config.yaml
n_layer: 9
d_model: 768
n_head: 6
n_kv_head: 6
head_dim: 128
d_mlp: 1536
vocab_size: 8192
activation: "gelu"
norm: "layernorm"
norm_place: "post"
norm_eps: 1e-06
positions: "learned"
qk_norm: false
attn_scale: 0.0884
bias: "all"
tie_embeddings: true
parallel_block: false
extras: ["capped logits"]
init: "normal"
init_std_qkv: 0.0205
init_std_o: 0.0205
init_std_up: 0.0205
init_std_down: 0.0145
optimizer: "muon_variant"
lr: 0.00319
lr_mult_o: 0.982
beta1: 0.93
lr_head: 0.00669
grad_clip: 2.0
warmup_steps: 200
schedule: "wsd"
decay_fraction: 0.634
decay_shape: "linear"
final_lr_fraction: 0.0
batch_tokens: [65536, 131072, 262144]
seq_len: 1024
doc_mask: true
train_tokens: 728500000
steps: 4842
dataset: "wikipedia_en"
Each number is 128 + 24 x the weight over its row's rms, rounded and kept within 0 to 255. Layers, rows and columns count from 0. Numbers have three digits each. The size before them is the row's rms in percent of the matrix's.

# down: layer 6 MLP down (transposed), 1536x768, rms 0.0311, rows 1173-1186, columns 192-287
# up: layer 6 MLP up, 1536x768, rms 0.0426, rows 1174-1187, columns 192-287
down1173 103:137127139170130170134162125119109126091158108152129168124144165149139136154127094158096118135125132142139105140140147156113106128178200109123145114141150101123125120146130164135103156133068122095157120084114064141155159185118139122131107130093151126135108111138158138092141109164147109142
up1174 094:170103150131095124128097149126135134120164123120074152126147122127151140145132175147155115105117112194145124126141132114159154084134175130148119163128092145124113138113124123127102153125087125125134158158078112144120114148130142120099128126139135136120107086103096163160124157117115109157
down1174 094:096115107118156115134110090135177119144121141126123149118139093135104104111124094135099103151109079151173112135141091161131162116117155147135149100130144096127108084157127140131140092107109096118092103157114103133126128148128120197130128182173053081131146128126168086095103159119156148070
up1175 094:118134128078115146152148157188151151112086126146160127133145124120137136144145136146146099111107142135118127156104125132140149144132114123117095115087170091084108107147162140160097141098103129172103146128168137138169123129120134127111120130114118107144109118117130118122142124103138150101
down1175 092:120172089088105145105124111110141136101138115146133107124135165166138145128117122131107147121149105090164095102160134137127123154116095088124129151129104148138160114106163124152140151120127122119105110118087180131109158106144144145160174149118154163140144126104151104102151104145102123131
up1176 104:119127188168125146117113166140175117115103151136121111150115125081124147127149105172122111155131094113110130087092125164125145163127114132140140091162114152124157117127163109105140105128138155147174109102128146113120126106149078155127161127132121122150109120091157145129114165129148144113
down1176 102:106159130137107124131140098104071149127093107146126159119148122159160140149136130115161115098134155169113120150115133127151130116106110118168125152140146123083117121101135166101094095137125117117117161152175134133148112141132116135142154145162171067157138116138113152112137150109137137106
up1177 103:098123150170112164139113204181129151136036103117143141135086124159144138182096126148128142115140170128095124160148171160098155160124143140089105122119119149182121112106162124175124178137143095133150108090170108128122109103128120103158141116072118150140130109118157118156102123134095135148
down1177 104:118176138133114145094168125162107169145129092114171140134098099137099122132087059141137139090143144125099127181106122090142127130112082168154117168117129134162146139206131109128119127181155111120108125129103117078128108158099117096180147149096141131112133118131125152145140136187101141123
up1178 098:103124166115148154077159131108109086147152146140083163156137100099121119119156120143114103133136111192144124099144115144129193153146124179100147112148170089179127150162116090120134104157116102107142110149147126139136146151089131135126121144122142111155078119143116145138128141120154147127
down1178 103:098137131121138152119134133127108151120110115092157141134123127132104144135088117108110145135152181103117108125150115157128106149151126205119129123100112081122081159091097171094120137138125158120128123124139075156142037144132097123176171140104137123133197108090130127154115132152149147084
up1179 116:105105164145135138114111151093171139125164107116107142142129089172129131152107126128175119122120134141138136069079163135127156108126148136115102148107150120123126137104120119143113121113107104131100113167145118107105102144156183142109133158136161134149161123123128082096097153152122137154
down1179 128:108137166127100123121135130198088142128163117155099124115099107162071115104123171126072131135114116138113112086094126128149113145139115120117140152099144114111127129132100128108115097169158126164109123155128144130117095115129097125177146123132170135120124153121148134105109121160125141132
up1180 099:097119136153080125120099130127066147098152144129178106150171081134158108140134131148145165149106140105139116138102157137149137153131108124118129132117179093134149123127103169140131106141118131095143176153098115122118144152131115106142137128145142131120111121182096093087102157163143141117
down1180 100:149106164105135162102138129108130146151116154105206135150140120113132132125111105127179146163084117101124125127131143143128157145150145158149125134116106114109135127101103091148149126125097126161129098128120120148142090140124144145149137136149128153120148152179122103131121133131141154130
up1181 095:149152116102092142144123124112106140091125126140099128135123132070140128105141126088141133127134133149126125095161088125161142134126162125106162112099128147143109170137129132150145152098116145107110059116115127135125157099108135087146133084109111152134111091106102150101141121135126141150
down1181 093:142153136185133125119095106140127123101089146146088156107178121175101135156098163094133156128161094170160153122126184148135140158129114125164132145140100116139135124107155111127104114156129134118108153101113141128164111152123110116141112127097150141142097124160112128110115130154105110124
up1182 106:097142127112166116121169088193136155178142116140195112140103139108073134143143114125138124159120124111137117095131059109110142184136143128155112127133121128124131131091159123157102122104116109147135126104161148138082157143117117109101115167128142145132125142140086134116121147130148129115
down1182 106:112106130116115140158137159127125105124136107140167130139104136134173135151111150143140161148131107122108140143074122101132115112126132153086143134092098132149124114135101115176097120112167129090104123137122137140127150150119160162155121063134114107103105143202096166109130137151125071133
up1183 102:147132118160131082140170137112101143128097116108146120129131138121111137162098120089104142153085113132127102172093145116128144079126104128151152038126101099172083116147139109139095100108102133167133090105133131139117157132161089123131135157113094160106119107095167113118188115119159115069
down1183 111:111127107095103176122109119129135153181110137150140147115110180145153160150142137102127125108158074146119143105091150133096116117161116077129142147112093121140070111125129141181105126145095115094140145149135109167110129130151137082111127139104132101131162180164107121168101111112112148127
up1184 089:142100121084140116109145112124123111131099123187114153099106182166125113144124157142116112130120091136122139163135162140122139127143137097119127124125110142089156117130131159158127077088125138121135167102143151118127133093178103065125146137108176125142134103127114162105163142084158103098
down1184 087:109121103152121130142125119103089091100128108147147127081134116116097175120081103112147107127143170106111158161083174123136160112097139123092132080117159068118151101090130158073137143113150132120107132141132096128155150147178162110139139143152134105123115111132147116144165114156119121125
up1185 092:134171092081139107122136136102149136094150108129140136095118138100122112111113111125170114100124137124156137128163101160114129079151156168119138134141126099118128109143090125125087159171071130086134125123071128148160083131085121136117126113139121109092160152102155165152146119145133122091
down1185 092:113116141129094127120129114100100114157125137114105099119108144187112115104095125105147121124143121125143110125148151133151107127087150074108163103135129081137120113115168137128089132115160152130129141165117146116128099122118132131117160198122158124190139104134123110129091149119157154170
up1186 097:163115143149118112128134152169104154090134157110076094156112087105148132087116138149094131129161117153102147139127130148116109165096168148166135112105146077134112127119118157137111133154135129141126144140125123161135137110139115160070212123168137155145136121143132124148132126055136088130
down1186 098:108084110131135145141118186132135135110152122144117135171165131142143126079139106123126101123111124125105144143139144139105128137081112162119103189135125124103182129147102138142068146127118117118126148098155141152110132121121138139151104127124120103154115104098128134105140117122142137108
up1187 101:068169156136102090119115151127135114141140138152143127125119128101085107190121136125104161148125146166126111098118156117137122111099148116152107127177171151142128211128109124133117147107099132149138146108131142126139133154183125128137121123109174119086057135098110151109120146168190139147